Part of a small language model's weights: no biases in attention or MLP, untied embeddings.
Each number is 500 + 50 x the weight over the matrix's rms, rounded and kept within 0 to 999. Layers, rows and columns count from 0. Numbers have three digits each.

# down: layer 6 MLP down (transposed), 512x128, rms 0.0661, rows 279-331, columns 0-127
# up: layer 6 MLP up, 512x128, rms 0.138, rows 280-331, columns 0-127
down279:573500468497576510490472488569429485444523548527387428398483525501468521525647477480493512584548598458525536525573456499409477518429629408553522533495445384505493496492491482448561421533558501635505471476491480503524449414479525468447480662479458595461472474478522517530462485582499485575465432516481529408451420549478473464481510406482526606428478562489528570542508567500580410531585
up280:543486500564584533476539429516440490479511535518358566397524548519442378556601509512507481479494482512507532570541488473516513557490512486522511487439504531541531445527520464539554526546520552466427446562483543588440491533439478481533527373391566459499513388439448407552504525404545549515441558507493504489536543397561594476555504469572540588400487436516508474479526480487484423628483
down280:559446398512449389498494552474524571541513546498545449527505482498522545515561625544515516455439537566576482420485558484412470479555515534431543361446438615447480421470578551492503387476429382508562642482579468530572432441508517482454478489581459581514523527542555430472543466522426484543587424443506456515406424585494518557509481447476508466541448476506503519527493478638497540524481
up281:495564411374411443632525410529482518565459583520501568409497480525539483494523470593539501421525479493554489444494433549578435535555496533464503506391457553486400621551500463452606461414553578468424526590563462497524478495562485502464456495523466513568525516494541477542445461472468468536473557500564499490577459566363537446383545556514532485535450515415423513584585564507500468460406
down281:500577513569543527391475558499572493541435457501466408491518505401597542428410485526490517466540466485481545539516570521520461499525571499544555582534532393608482315553398578583435469518500471476544456524484444488533501506454558537503488505493474502465440438451504608543500503494453561600460312482531541469476502454500518509559433454509551572546492469533509487421463440543557516446499
up282:528439575435487373558432550591542513550545518462576620486469470545478336420508557463553498550461525409526507470410572511492606454468427430519540615552505460548471428481573452514466488433486477511499486463564506474559523452526507529582663429438353654417432542455556509495515507445561555441492529484569443479562446484592422513436590471544442622483486450404504502561522446539503477498440
down282:438476440639519620425478450492436493432438415515507530581498431458498505466505440649490477482465532618607492517568338467467453530356567493549469520507478490519590590554426551524473494451431544528436569535585573567476558594485563501484422496467584393601453496519403471491448522536424496492510439576451548514482537496439517580511480481479591472525506515555506556467428522394459535467493
up283:541509511412555506514526558489448511596531519399495499544558387524559406475436440484589576538460539486534504502470472579467532442529448552486499407458533511484498571490587528484502369460466433499331565563496423461458559422507531555537365415438447605508444498540513444492499550445529586487533539597464426480513452495579568451418487459536525541504469467557536428477511529566473529448521
down283:461494492508437547504483524532449481404461447516511530478507624440441565489491491535419490588510489466510503557507592482446464425499545506469432547576589548459525499473407536620444582523470516507505481510506445464563377535441518460494546509512599461523514570510454566519517461619497378533531482447547527495469479357452490506513565562437447419440532481530455627453561396498542537493524
up284:570556451465453451529470408532501525471426522497528554488538523488426497449480505509450455582510466500533556457513490519554497607414535474520493498559575504543521493495499489462434555514420501469418467540514466566559430463465507471529531532499587470491489534477351499520497513484527544479511495371483495468519484565497578511486541595473444582436399528434576536437499461493555491510563
down284:562459578545580513415485468571460454579559491447388627462465557430488457492570598483593531559491476477557478558451520557511437499559595517446529500499527532520430495423439447465461499449486497480457491552542501413430555418556376519500549531401534450513585542508544498466516499475608533560478561489553495526500496478506434475537504442442524431572562443466453509446496493513571423401501
up285:511610552578486582505524501456536475495626384568479511557551465624558547495500396437451521522666565470600527415492513537588514407543477458426348440476490575398443514543555410575557405493611412413539419581439457641486480483473459558424484470442363526547427610488481540493525481455558505530515514484512500579368510432498485499455485517491467621547563535447435613509521504359506451497459
down285:582512598514463558568585550505582479519458677525465474515501458656547640489493509497483517365526507499516540509463548517494504341553415430520436442360495523585436451548497544425523520422563522458536619492471479431528527539518375526421445466522518582433435546363488449455378556575511526519453494632476494426360515448504419465495500534521514597510455511477598480596490431470518425371578
up286:548534424513421495530495466492505449485461469553478505407411507556569506489527419517503536513447537549590519479431418485543556489506540491476481565510553540456478589550578559506490483376411445453462539497558461578596456500588499609499499538440517518417499532444441560483443484526535464547520454465552507484524456524425564566452533507527491449523448539518556476482419530485552505585544
down286:490539447547539453383545480499493482510464622502474466504421448452438552522530496586524400541530505536509498478580525500392414594575516524541503487513423598577488543545503515475513507445500437555506486536508475482605481460512477455395457536452471414566513495524493558553465535509455539521541480474526499498455471565477632452583401484447490454467487453437556596467550453432586516545564
up287:473465510518568537507493491506454523560613544528422432453516491489420398604492473453599421517587483524504444575505522557497559463508609456452442446430498589447443505496482509486556523500564495500576444533504493532507581410449506553414468510462517568549477552468472417460564513373410502498537564458427590502437461536614506478444469496438541585439571469504571494571524586535519415424406
down287:632544459585471605571547521444491542424478506583464506433402450473552552479488410412510523587556596581483491421516575494435387452593563482481581506478515490454534476512605516553565435535506544436447388488552533505491462437635467496511510564569506415483491507477490557466455521512501515479449470412497513458508387445465482427437498398478574486517435528510621518396434422508542523572577
up288:547389546461596409553528514511490607539499448518504577491459493508567424509481589502462428389396463545484543510512535512439475529458562470523473567574603507509530461565472466474444509469514533500506499518476529416474450588522472552475491423433486520459518496469471531553553437470484526490556555449479581528478530437478424548478597519560506424483481459501508437526577523388526445539483
down288:433474540518399557572504466469499464494538468426500514552551529544438507440450579508491560609560519482533441538519522471573603481552468495545572470423451457503475442481520498425522493570428511436503506533544510461516514526383481509502484476558554463554496482495579461534505540513480459553462500569513458521500458490473468465510531548451584493487515427517467530533413495525443536384445
up289:531513578528515523460463491509465512554556474585409490504471485592427504534428575502499423527479441426505572487539524528528542451460424552593383470503556536486491473603443407574572534435503409421571552421512569529497508456624507577524467512632559547437483461449466490566483408475519465486580415485539532504498441452440506519456470537478502446490470527524509492549530463484512471626494
down289:504480501579535452409474511540524434429538517499513517452512490390375479493504392549436476619450375462488471456474429488547442409418498560521576575578399492577461514526474594470560415466543539517444561453591551554453560483457564482570471599481461436481504525474481592493538536485508454414508456396528559528601474544441471559559459540528429525489503550517465420586576558502541596483522
up290:468348491558514430602443497437537508597491467540376559451506546521431508497543495510584502500566471535543588589535570494493525541588519436480518502480495394426468533509496555547429472537567436508585395482526520463522576435437494512449578497462523550560396427423476530465550434449483559548525540514461513586552492583503518509431495550482491491364497488572436427525506427380450547491523
down290:492534530494453513568481587508460537499507490517433572560522431540580521468460511439515487547409595443476496480335408493505449385578482610524455397521501630486473606556492421528483499444516566553414496533497587476539473560427539541542404449495440513442559565488525538597494409355473471476480485577483501435447436563422492449636538520500589491566431505508530447533464474615411539561458
up291:556504478424424582385478494453431465466469532511484588525565474553567465543454546528482451541543535531517533490553398481497524550407530573483418502486553564517453454502477471571403476489542533471478449522461483461542571545522501439564449548539503480532414441576511486536513511559585513476401553373450606462519503409543465455453483478585584499513398510475516486448534485502520483578518
down291:577582485517427495516478495548429495460470471489482404511499556528480474399486448572534500438439551515521477533414479520511479447540518499460538496510400436539600561432516478495605480536443433525521625511514521496528455511455552483470438572498486482432584497466478477495556539463489534560513446519521483508472529497546569523529465420395499479596479424522581508495435564568454442492521
up292:502499539469472452552519541489535450558544511533544410516572479468476472501459540588588501571552550449584497490432518496422543551539594513556509455526481479416509457469427552532556475468504504451452514467532538578450391517512472557465463391422428582493544536495500552417528490517442499489525520561529459507461421423457458487449511509531542536409477463475534449466558508472460538512511
down292:566479534445529528430523577497525471454575486500562404551518456542551438563477486569573570569463455517508439494463480447564511429519612578508473543463504500425509447552459538466472521450470486458556504473504513492471471565441512475496528512467572502540541475538538588486485508469482447483443529520531577446521511467528478429499399441338486624508525478481514367556583447500482486521476
up293:555502405481494465453474444589491526483549495411538454467575490598563519429475541547375597511511536550600475507437526629503494524532477446514391493509519552495628461532420499537522528593525487463523518490575552498474441488438503520471426479523476545442531509438526546540501540483477434390506436486507532504423456484477435533486444488563548402462571480493512528456460502508450475471542
down293:431433464512482518489382497508475522559600430473581512461474565499494549359398621523466537526463467544512447418542511519486451575563504574543461544523531561483478516467520477438526575524501497475490522448561523525425485496515554460512494533477536435552523514464493544504492564483508510511504437542460498557421419488475469550537457481526523522409423618448481451638431526492424496560499
up294:482482481531554539597532572496515517474568515546531499416440458523490472548459460568543481448473545468471626464518502615453610492414532483537530460469504512475497559526444516536451488365548541503549499527490503472487394412446508523476472475500474485508358545462570599583458557484495455499518450533422515564461540510509486454483516391550538452567541466537415427527493419528516457601545
down294:446439446458542523420469496484580551469563460435368472461569564409475508548535681493464477509588487530491488556379565472400482502508502470477519496548456521544502594402565417601504577507499522477474518533472571494443425442406435511485480446461505619481476516530422484598430550528542510502515568566532453465420501534513428563504540503546568598564472508537522442503462507514473503505407
up295:482513512478571509498494457474501467582476607445530465541465632576531506402489563501526610460472550573503479476509396433515482495503498501553369550578542518468415486598453459631521508447485465490466519541506575550584474524444429543516527414500513507448460551615392496503530544479470439427503493517505478507399472469521565480506445552509443547531488566439527402501430519514394477531404
down295:474477501469522425485484530554393509484491418490524594431482449556467503492482480472472503529466494478429475495400577564498481491463454488527586526588506465439444586493564507471500540599529531410517571451512598483562422371584495564522556417414505395531553513443532454475534440458586436565472558540572489528527542533485406496490477570514462486460530500487497394591489514562509521610551
up296:567431555479531474447489427600547477527467445572483514543576615543521461528577503458500546559406449482461504480497535435465479557485520473604518479520478411395477528388500480585516506543368563396496480543499448449509418440471579510562518520466430439489466531497409509531493499388487512439480390500455420589468446537455528567537559619440524504502504514528518641589553605542567537411517
down296:556509456461485541485539555628532459460531523398422496492519565506596544451492413516545509547581487454422551520560534587539463520542479599295403483459523479613415503467490470462534534541564543529516441472526533496452481552410482587525476501463406572471448527438496589462553489485504461472592568457521501408563548518463382441475365442509539570448476448578518554458522484575420497545508
up297:549503458493465492577519500480524508552464516477458443479458454502487532508530371479496476561598464538515449595490530485498505590540509442480500558475481420532531450542482465559545495593477493554532478474545661549478503536520384536574497539433419546455581599454477481461500442522538568459648511504531415439526446441529490485491448463512512539412528489400553501402465535460540504460561
down297:434508514517494539503458480446475509488455454522536512424608470438465550453485547488444531494560442469515507536598528524579522433497438521444464426600419545424483508457509547441569525561563477490581442548507497485493490484535559509498548582596452406471496518470554424506504552540542438454466567491430483506463545471525429517432536503542512548472431539591499451457538480468521560482540
up298:453475531497501488479472446424497541505559505544404454445565516560526611475450545423450522460412602430538559553484479617560444520500527518501486545399555595512528569558557522448517505462460470501564479432436522472471494579435469462387456497540508578471488397466361544461520499405543479467466544535531495597575530518441535593478518571528508558469476419622422542469572530472538468558499
down298:500497587422391561483489475554473453443547522490499620436504404468490555498627546545448549450491511463482443547522504554501426501505471467534520550423508546603508455506497462503537442495449548545487424570438476581564509585491552431452532510557546525487558471463443473496516475472455550376507587442518532452437401495514507520448621502544579570551420554565438532559490454419482416439568
up299:504559477460535471491542456561465611422563422514484535518509531541574412573491443377522498433437411455514493585451530498445519505444431559513542497447459553462398482446581483648579556594496465498471423437530411447408513445585491485520510545476404508492439503520511560514514483444521486539501587536434511488420465451515504423501565397506539567550583536489527602558526476493490357569615
down299:509414487448504506558450454454543482552440555462491452436543404532531535506508447525561506433468499527448566516477565461499632456485556547589504532420465412520602541465457482515604482427517475484555493342473466500524505384536474440458473575436431611508644514524501526577509488498521440575581490483486556486443518500510613512526450483502543458384455529440573553457528457518414431523645
up300:548449569450456441631540468505540536518490489419535504455553458498564460479439583476584475522495443517562520498471522479509488544490486563576493430522461468507539568447558485562518479419572544480426522471472466415532608507488484491509585562380494473485417502497514524407525536573482540409494547532553413480565413461518431525534469459524527563573517522452512485573423627553526549530348
down300:450504460526458551450521525560539438426525465625576514411476511446451544492514461546427400488493444535467548470590537597391550488431469520479435465417550510453501572528536513476491503491462427487473463404523490522531439410571448519510451501575509485479502491621490481556493485554495614516524540508509576513549480535449607528455504505466483505477567467443545556534571458400514508455532
up301:490479513503445563532501529465499477483523461504478468559445427495497488481475484474486611434520493530503463491448490463507445497538479582485577514478524513512455467514488483491540445557485403501507529495484506503472544518406497538514503451554449520496524543542508528481535496427464575533582527584444511489481432540531514496461500487520466536455504539582594498573456551410462507464458
down301:470526467433482467456512449502569553491540519454519534398511517523477520461515527542512414579485503532495481482526529494454539507505542347423499442445479470483521495517554504548515567486559565479523483488559476452512509479521548459488478545441580477510487486465529459495510470570571452507455508487542512583556572435415512468531548545568517461547461501410416513457518468600452494520533
up302:463514487520543493559463523493476560569465515460442578469479439516513487465527508495514496563516527482521552582538539478570537578432520461444453495464492554486538507550382499478460554633550488471443453466410514496435541434468542461556459496542527525473438528504436499552450493450550523522553507568480485493470536469460494513460538501455502455396553458513467552486509414595526455521561
down302:466483466423462512511510447532503458460420521474500391509524504561376539477449482452558518533458500507479475550431514510464430530575498474523613430522534568555513591530402462476440404424502460500430520544531505472575474525436434561526535548474536548535554464572567495550577507529455519464491490562518532528570483537469539457476504542512439518559429501463507565476506602446413541444481
up303:418512434504552456554468472437536486454503503479507539464534516454448443565489513461493510507578484644548448509539549530502389443485552516541562520501448423519577532448575443544524544539541469422564489501467504454503481451481372479508564512454437538443453524388484511488435499507517475394436518599490464574547434518518483476578536464472519551574529524545523396545500518525489543548535
down303:517474495585592524438547471456453466556493510494406493494573524405554564418558464469484453471476537494433536509498470536515415608504525438476496521598495558496484509536457550512482448456499474487481508544533510552540606554455563438515442571578501545474553553508479453490537551471462518492424428504528545452480476522575458466554468498477465426470460503479528497414492543486485484568407
up304:516574540537588526476435560576522500480582449432508462420588453470553511540433475466506468517494548405464541501473459517533520504364485651482390498602465538545467576535402522485482541539519452408496527415487496593372491542464464474489442428526465497457502609487509627503485468528548475458503455487545550534543517517490477468521511505537496463417411402538569553437560485508531549559510
down304:444496497460477524481455551436453555445499493503598524444634531492477533518461551446419397519498697488519567515536568559493510463470558583469402558416481516632490532510428524491479605504466449467559467475386553447527494567438432528558467504543470568381497497501421563440506525513471500451533452481524538493607541487415401412532550367544624451614475435463540538464521546462538503487532
up305:573519550475449521523435515592528547422482544448417492535474448517378526370372558433487553542561684483586529512488416538443484433471488508498498526498553551549457572531490546479509480474486396404494434376510442451581443480412427495473412509445523608535470527545499557420571509474517503594501484541564435425488535435530544642493472566548559517458426519543550571572573478646543601513467
down305:394524534509567449532554476457406480485554496517636524556526549475448454481496468433478539442460534438555525566641521402556510434515499492535468434523606450499466358486515573533569583568487566601546535537443511446472631599417553476423563510550462407506352544573412365510424606457461519448447504584520430579563565423478523389431581478493514514482531525484506493485467449431473406426633
up306:561570500528422416530360475473456419442483532560448505462524520582543606510422538470473548565487493416476463447435448498495562490404460459564443625546503605526491542482522529477513531458477458584478552535531546558498490468476464480446455470529423547572477491470611571448430469549501534550498400486559558520600502515483492556513498459506473539516390540545473450533505375522586434600532
down306:598524529455459525495548549542545516534493475616488582555576522476488512466455493496506592501401506494431515558415548518477459494554556427535453544547310451538462505432476522481474385476425453474451510528522500524527539450472632547515527502575535428573507423556403492483462453578490378545538512505467455527459481529545494460407548469485578534504563475419545470485539545429457558465486
up307:553555431525500518448451488537522584547473558569526525516452506491526478401524517512503480436526450499585484553501597585502463593556519495486484495500431488521559453514538482533556445546490517522536460485451495500512504570550563457493434438498528580518529486489412501455524469494524555495548507506469446531450487526558435516495463473458527494482535449435481524454486482458468387512461
down307:506455558550493449472558596533445482505495491486518558545422480421549487420492511532483473518534443563506502497518487567511548442505501421489428507501532496466499435492527484526410555468443593457516507577543479546479471536552559469483598473444507513485559541469472445522443523576517511484525553493425545488447513470511507526485457510448502465462564472476441446526494499458577530530486
up308:477536522520498517506465522496488553465478662528594480483522497428485583474450532491432440493547449561474562596555554599462560447467553533429496494524455521489480448443553535490482457485475458469479476525488499486451527537551480406445510464492467503473495531587488531420534489469390553452542518493449504550528541453422489468490535475534547540425472487552564538537506487570564444521557
down308:509517396457516409536544484447507480522492491548490561479473521469519463595597454468510500537475532499473499510465582488522483498480482401491581497538494432532490508551546472546502524544574554579516374524541554499479508506559507514506582535281558540481494456457497451538450429603517460534516493470513516525464490514492472500459447492464452563514510521494452492458499515432516456520522
up309:511545501537559475501542514459474511555380467448426464481604480543466519519491525525493486589542506497580416508462557433434496504550510520577440583528401538443507484533526598510641426523534424470516538472566558458455490426570467534528508385520485527541536565518494479446558472429566460457472415516458425482554496540626582502459475560503485516530498520514502430478518477607425566492464
down309:472469454469373590439562473427539534522493450494530527504529492462486526478521454477493527517460562488519453576494524580541516534431423589516587525497553466485413474548388424445465499554460496550460628439496462474499453493489531526486488562556501524460538530613653471521439541502462492547500596458509575517358526443443499492514523484406519524485526495452434602497419562407458539499541
up310:579567505532540528505565531495449597510482608549612420447492414580570459497533442509595390457583550505501556414547532533409533551522445467429533458528502547500471429500541560450573427425514608434519472512567450464531518484508475466522592421493444451506543499371490578479619554456486519429465542559533434507499556414446431440491562466476475557500452542450522620415478476444446450499425
down310:513442658497566460453538488519497515491526397430564514493492450448472456607519428515430515540473362468484553434520534480489560640425453523566505483464450494450557574566572457476469460440440498546529476441494497436588450515468482418505529502399489510491502558533471498526580591546543520544521528451431512413588556483515546557563533450419429511566555368465455523535539455490558550530468
up311:584560555409540454499555450465438484553460643438575432425486425586600558532463509545549534437555609594471520497595520507347464478507461484451547513430502483505423421498520543508511413453429562448594537590559430448566480469414518506439476544523526481429524528555541407416521454471504553536444494442590465447518450546488444468491543543535531554413510469549487516459557501500479567457547
down311:521513536530566522506550481423517497537532383543492474457370455420439399523487427515445455518552399548479492445538568438565452443417411542498479558538429467604585529529543431488532511403500537544434528550438516544521585510484463563424452451437524565519485555537531504522539557446509537522542510427441507498519489506555605532511549543543504456593432527496489562406438482521563483476530
up312:592546494440516539513501562443521550568436562571509444494486511575514475507447437489529442574489446461549518565435442439534509511521533456477480563464502469495460509409513450560444386540547478554529477485501432516442449415438495589484388447558589464542544506485482460495557491544491604518472474410498539464511481523497491566487567542496494443374487500441418477495472537568545550577474
down312:499427449447542465445446440544545559520487583515448523500532556447390450453454545416446586406465586501523550533635575509476514516576628559529442513493580550505521463472454465498475447522534572526428558513535547480457506550399551384559491479563464414511571502479475537519537535506452505523468457447480452473495453431484550515545561347505504528444500506445433530529532490433507549500578
up313:460422467441498391552520562439504406549468457551489507514500532504503379539471496574626502549523407523527575540456428519466512498550472543547486490475442476487458524453501519456508408443474526548531538479455591546493432513589511573518520436608485523554513456502545422469487474493436516491497480557449552604574507573480432437519549430560539469501514429488528535591484455530509485507446
down313:479471542524479520448537413569385554467540436475509498513479486554514524521502540506479534446490511500477434491457477474583523481556585431492453430526593486440529484445441558591464499548547492384591490563471442399483553582514477435472443477499491491502486561498426571545514513540493513533565496481407540492434592399635487503531494598455507473416546451527463535520531529410544411542492
up314:553610497548523447639549536498553555488483520507469443508464434471445495415428523359395513463591541459504540549495511573441503444539480477529533515464555470503515524554538467522468490519457519409459451454550551472508478536489535559438450516436479473547443548511444415500527510486669504600478502470540431507452485471478446484496453525524557557524530581481460534436496552547516513524442
down314:462411501415476596513452438554457473504535548497627435558501592541594468575527487551550514599512526447473463542512525425505475424534557451424502462536523530533460513408524495386504549587551465606521511540475482504506519490502435513565481494546520526462420575516502495416454541499342495507485493508503495497550452436566532534454560467494497496466418445481485516520503423514479550383571
up315:382528520537555554468557477523515526520497535462498472451614584497447503482439503476394491557521500435541520574484540561502519480571537582557353507427461491483518514544427569530533454508508396484534418425505522495484525443517486489531502371506422543476502475477521445491544489457535457545519553474535513566514506430541441595585421457567563476472538467563567482464529606405457497452458
down315:595514487518423531408409496507541499580523449502508574502467454486580477484514447524484456503472461569516470445551449475523470518506471402459554522550434478512478474533543454460459449454485503522482550515494429454470494517560591536408452588491539556485549573574515632416478550442462562440509515485490553461549473578555544433477563518481515512474413494450464502534519380498516487577594
up316:494532547518619523533491508452479546548460598530467498484545588515432524482413562513477446549562505525482579535493490559425481527508471459463481497530496549463408495496537531542446471484416479441528495489538430510468436489486498497457428476475463428559465451480462522446476520474485432540433600555497526463582519514551532436445586542431582474470510477472538452531523481530424464555557
down316:450502473426389536441461478471479469500534427492484540572560478569523365520474482461512459493456562534432468519512494409485504453475553507439525487542563532539576507557463517512508475469587473504413499498507546489425485563617535431536609497472545578465456508540442512576508456513504525535544462496517520554436567511483533494523389464565500538529492549506483458463441513498472526473495
up317:496623481523568565462412519361602534444537560640431498563487449498492390493514464427521473553472493544500471494496488500519484484597477580460531513503514487456400498489492533441527464527581545517385435536509509480478438482458506486476467629440389555517550471472426372545553534422459527512463559501458472485474434545462537386530459482561596573535538503505592522526440613541536483600468
down317:475457546402529515477446555580485482507511568681441518498535410452485459417533559501383435426453417451488437569506393471571519488524542480474444433557450512547508434515435483618407464494422490525584649521548548535500480407436438525545595457574490558527501527562643500644597454477518441452536498389476478498466529583409472568564463449506459570548544461439490501504493553464427546553546
up318:541551558501522478560508498452499476467525462527465515488630399412444433559476497484380551558533505498564473535533534444541482485526494505420507437465491456436465542420509531524549457567538497573474544440505545434548495522490580437491435497522467560544484556608482510484517421539498518476501483553448402552551582476516581382465588462497594485379580479491522465424453636585524405442536
down318:405572443507497538451537491496477460521550467542507487456421514472519569493471469471567393485478414488533499444467368496550484451513532521504484575527468549519599471512501534489603476569524510489534501541486524505508482482478495581531604424438597431477501467443556440445433560382503465568503525485515535630459415501470489570461409526539483467607422503547445486513604440463492655468505
up319:521596492534491588575534521564515516437531592465550461404415364479551422565453527406464595486449526585486483384549423581476485384473550464454526504467566555582457516575532485506485430440516636603512486525544545559599422508488503475532427505464556515495522498523473359405501519463507494517471487400539399580470524485463526467446503417533550530448469526492532529570536529501465427489556
down319:523476491449462489475493466388520448605499443514482533556534637500458553470555396526546449515523468489541531500604515436608513369589425526463499471560498485422520539413513424462565408664487449485584490411503508420434479528518508539424445533545510526498550567560504495597471581513556482543490447534459563437505551540425577556530456571512463563471455432414488591447384490477524521474505
up320:477470445510566521559495468551538501465473406552597471542521461543598542508587525442441618575432444482493653455440439507540440582482423547522481512506497493467461447435507478555439394531524567419500422476469530604494546587460503483561503477497486579522481543521569457611448444479527515462459615420511486467494535462471467502393514492559516483527463480480536484611371489444503418610518
down320:534487572471415442626506588455478524521510481490560531417447531553474554519529499405535458547495572414490534550506618443543475526493552431489454459448494525511535474483500458455477543491510520505496516532445468463504537495481565460498463488561412513473443496542528567402552583502456498463440440541391481536530454451500535465495602475451491509469544537604463516535584524575400530419494
up321:475562501492445445458498399436471416562549494510486544456531491583560458505441466538458516553504491524476413498539495501550460523529445514499489503415503502495509457533474463451534510515560453621502559528492506541484541516489399548477542451504514408500453458546456522489521538404481516376509608508445479574484514629456492416510551504446597567501572475485500442457587508535535556505454
down321:432507453509540446459518547439503510471463404509517433420506506487589521469512529539563457483526452582518482602481474444411517480477505501540502494481524564463488500465473585526477515487493463431457477513547469423592464488385522445503533528541481542511532438535510421440519604579533515574530515453495474429537510482438537519529483516519474503508612504515565557572490506465482455509541
up322:571538492514581440516548560498407516560483526484500489528441452621479537542451488601536452515488505478505515471577479506444478466419425422565528505458445585493549538527499505532459561276487490553469441515471470506619521417480516544533536417499576445400489497460511430490435449504441516517505481556569552540515536564511466515500490517416429518537437568490465514579532481461486497580504
down322:496521450490461491509483533500595474416553355538546568477552473512487466506497535495528503508454471449599388524536503500505551493567543454420502554527479513519480527420502503557486338584434518474503494610509469511437430474493564495521510570452516562479404565543608490419466471485524466482506506477480488505504529429542468529472456586480470469596547547553482452406490457541547516468490
up323:506427546527572358493551512540536508425513525470460516535444548475495482569464554583437438488562526625516540564598444533473400544591514543498414442494446475517450486497496510532437549428545511542486477467511478470527555571461475498520560393501511480508377490452560570553442414453459564415362489544507558481590487563529442493496485518534493590583593449545405413550507533442467501444469
down323:442447390446531553513457482535426454510508492444404514474456599531472551475494509481627462538489556413481537484552530397488491394469474495498521423564572475512581535432484468432480492554474461566523453523465501523486498427570526505445516607610446555507493654551519434487550572564515386492534511473600472504475560494484441475493542435514483526457419553491502536598471491483432519475684
up324:478468503508488495436552507518495471506461527518495500492521518491531560489490432595474512476457466541494531480467486490490440479449475528521427515572566490497502489508462479472482532541543472489485563520469526503517475522492521496553499526517533476466482471535542576517495487486487514477528500510442578500545440557486425455509478522444486446498543470484534499504519442513489456520507
down324:531462484524539498496507554504442530527524482525517558517456465499575486551498523516526441532493515481566570527500488574519568560504432497467485489466506537470498535520538559581467518444511479522515462480544486471423534536509487497480455480511506418473426481460483504550536413515492439473450472467472556538469546452502507509499529468548523468508462487513508439537468471475467509532488
up325:506453526548579484548548472542444482528519465471385502570506566528549516466546455487402551508596549525547554514484512489554469609443457433476527501592504526547501428513511506565426427623480511436395545440425547524545496534492474468510588414450448492508529526546503501431481495495561479502498427496542471531454464474480527520543436513509493530486545389486482526522479525584498432446439
down325:576527531443487393461543507548424487490441600440568482488511503516471495579497456556507497536508404477497527469495547438493481442460538497626512500559412563473459460443492384404505513378529470467467514472551509494523509506560438441514475532600491496475451453515523570507544512549514581594454549534510515528514498503512406565513471486576475497522554474529522447493485482512428514524485
up326:483485482425485522545399563491450498612481506533513530393493488493569449467491496522485449424419558559549523517338380563615464494555493581602444488506569589543544542574591500497412582417469443491569505442562556568506446489488448583505520422519493368460492482479497604531378525418520455468530469522525562463439354539506524508457411460574545475598531531430556489505508443603452540579501
down326:477581506544635518478540514440499545554564528453520449557484505455543553504539456451516483523509428613486517475454491453526457564446480521575539412473535453473567445437495548478505490520590579406499467511420481507407533453465515566549533498418564403432501481433439427521422510499502425515495628554437503517537474510523481528600567477435546503451529512499490516459532475400551541488514
up327:466408522569565549540498447561426555568482478594413575471469487532469509513482464577630489538429477534499508472451490455444573535442604541546418593548537461558499439454535442535491577536432409492423455468477415509453525502444473494540615531532524462535441533444503490541551391426466472383534508525556550505486544525509508502487465459502456597513499532514465472543472478414584508565513
down327:446500518446473532479388541557513471588509514515449426498524416532450524510548499523597582515422458523524457500509421489627453516450489473511543637582471447534515514535461506483518409582385453578501509601461555569441501544437508492496403409439485536552440483477514526497505480402566507513436582473595496434380539524560542511567553550541469524478492496483548471488485453578468518504430
up328:442474606527505426467529496494536431636523523553507556592443423559550435506550470530467558530590431493527523548515477597519537453521519598526523520518539482352437505446540535480474524475547586492550444404439550426530554522462484396547507491467422530473493488591529497518528443499411524477469532466410491494453435520514432488463476493392426490488415446494376570628514449543524590466536
down328:571574495470416473501490490556475506487388536512429388490371576462498520520457522446522415443522605608483526457416572480504616537417545472498535464491391525477470556467508485624531468535464430562472534570579504470579514465445542521444484489496577597509558467504477494450599534355588529485519580471467451468543465436534589577468434411567577416418448528522517486480382566463523596565412
up329:503496472481512491516513486501497513493496508472506496454510510525519491504486481474465526482480495489527498504490480495497500519463483517527460503473495547474539514486498504501497516513450500530508525512492520525506493469496521490476486494521512496508502436517500514463507468501488519490511491475511519463478501506500498478459475494496516479480508479527534491502509538497491529495515
down329:495528514516480485442476515505497480522501507529471498547499494484471510506496491537509489503522505501496530492494534515510502490509540479488544480516515479524485508524476493487485488457530495482484475487512468437476503535529485496510500502477526532497477549488524479537499539516509475496485513521502464513525487483469486529523532512477461508545514501486464490491495457498529479517486
up330:425527532498536437637455419517497446495404476457532491504462499552605438443466585493455580632531485456534512544495487531457448524550490580459543516505533576494451488558580495586546444562511475418395504435449540466534569463560509488490551327424446612509445596531557470445512521480587448491508505532556476451469515535486515449501440466487526549524505492475531542495487498533461363427488
down330:530489539331458508444543548571508553506573568502540622527512523499475515510442494443510522391436597548437500560440468500549483431495462490534461521480540653534588473545535557517486523472506477469508507447549465466459432521458498520449414421452563600434487512549482554543519455531515526541550485424434513482455497473530430482456498433506455490450540481502617448546483447486561476541554
up331:566573562509521495482486400439482512553527480476506494509452405485478480612508456535545503527551523495462570509550415572455488471551420569483495560468486402529499496688543507492474495467506499583452477433529508466518410539474536486432571425582554479475512459526586423497560493493558614555521469509398420599537557407463472484476450456555458493430419548590546475440526520451478529518552
down331:427501464489412535537516460472598562412497478465473453520613544527586403518477497471504469558477416517484529578508527490516446514400513532522471543475401559484483508553514514574436400432520492579544575445420545483516511456435480460486455573591485508495445550439542516487444574478412505430550483543511490347529561487458519530539421594484477430522508400538574583472520452560513588569581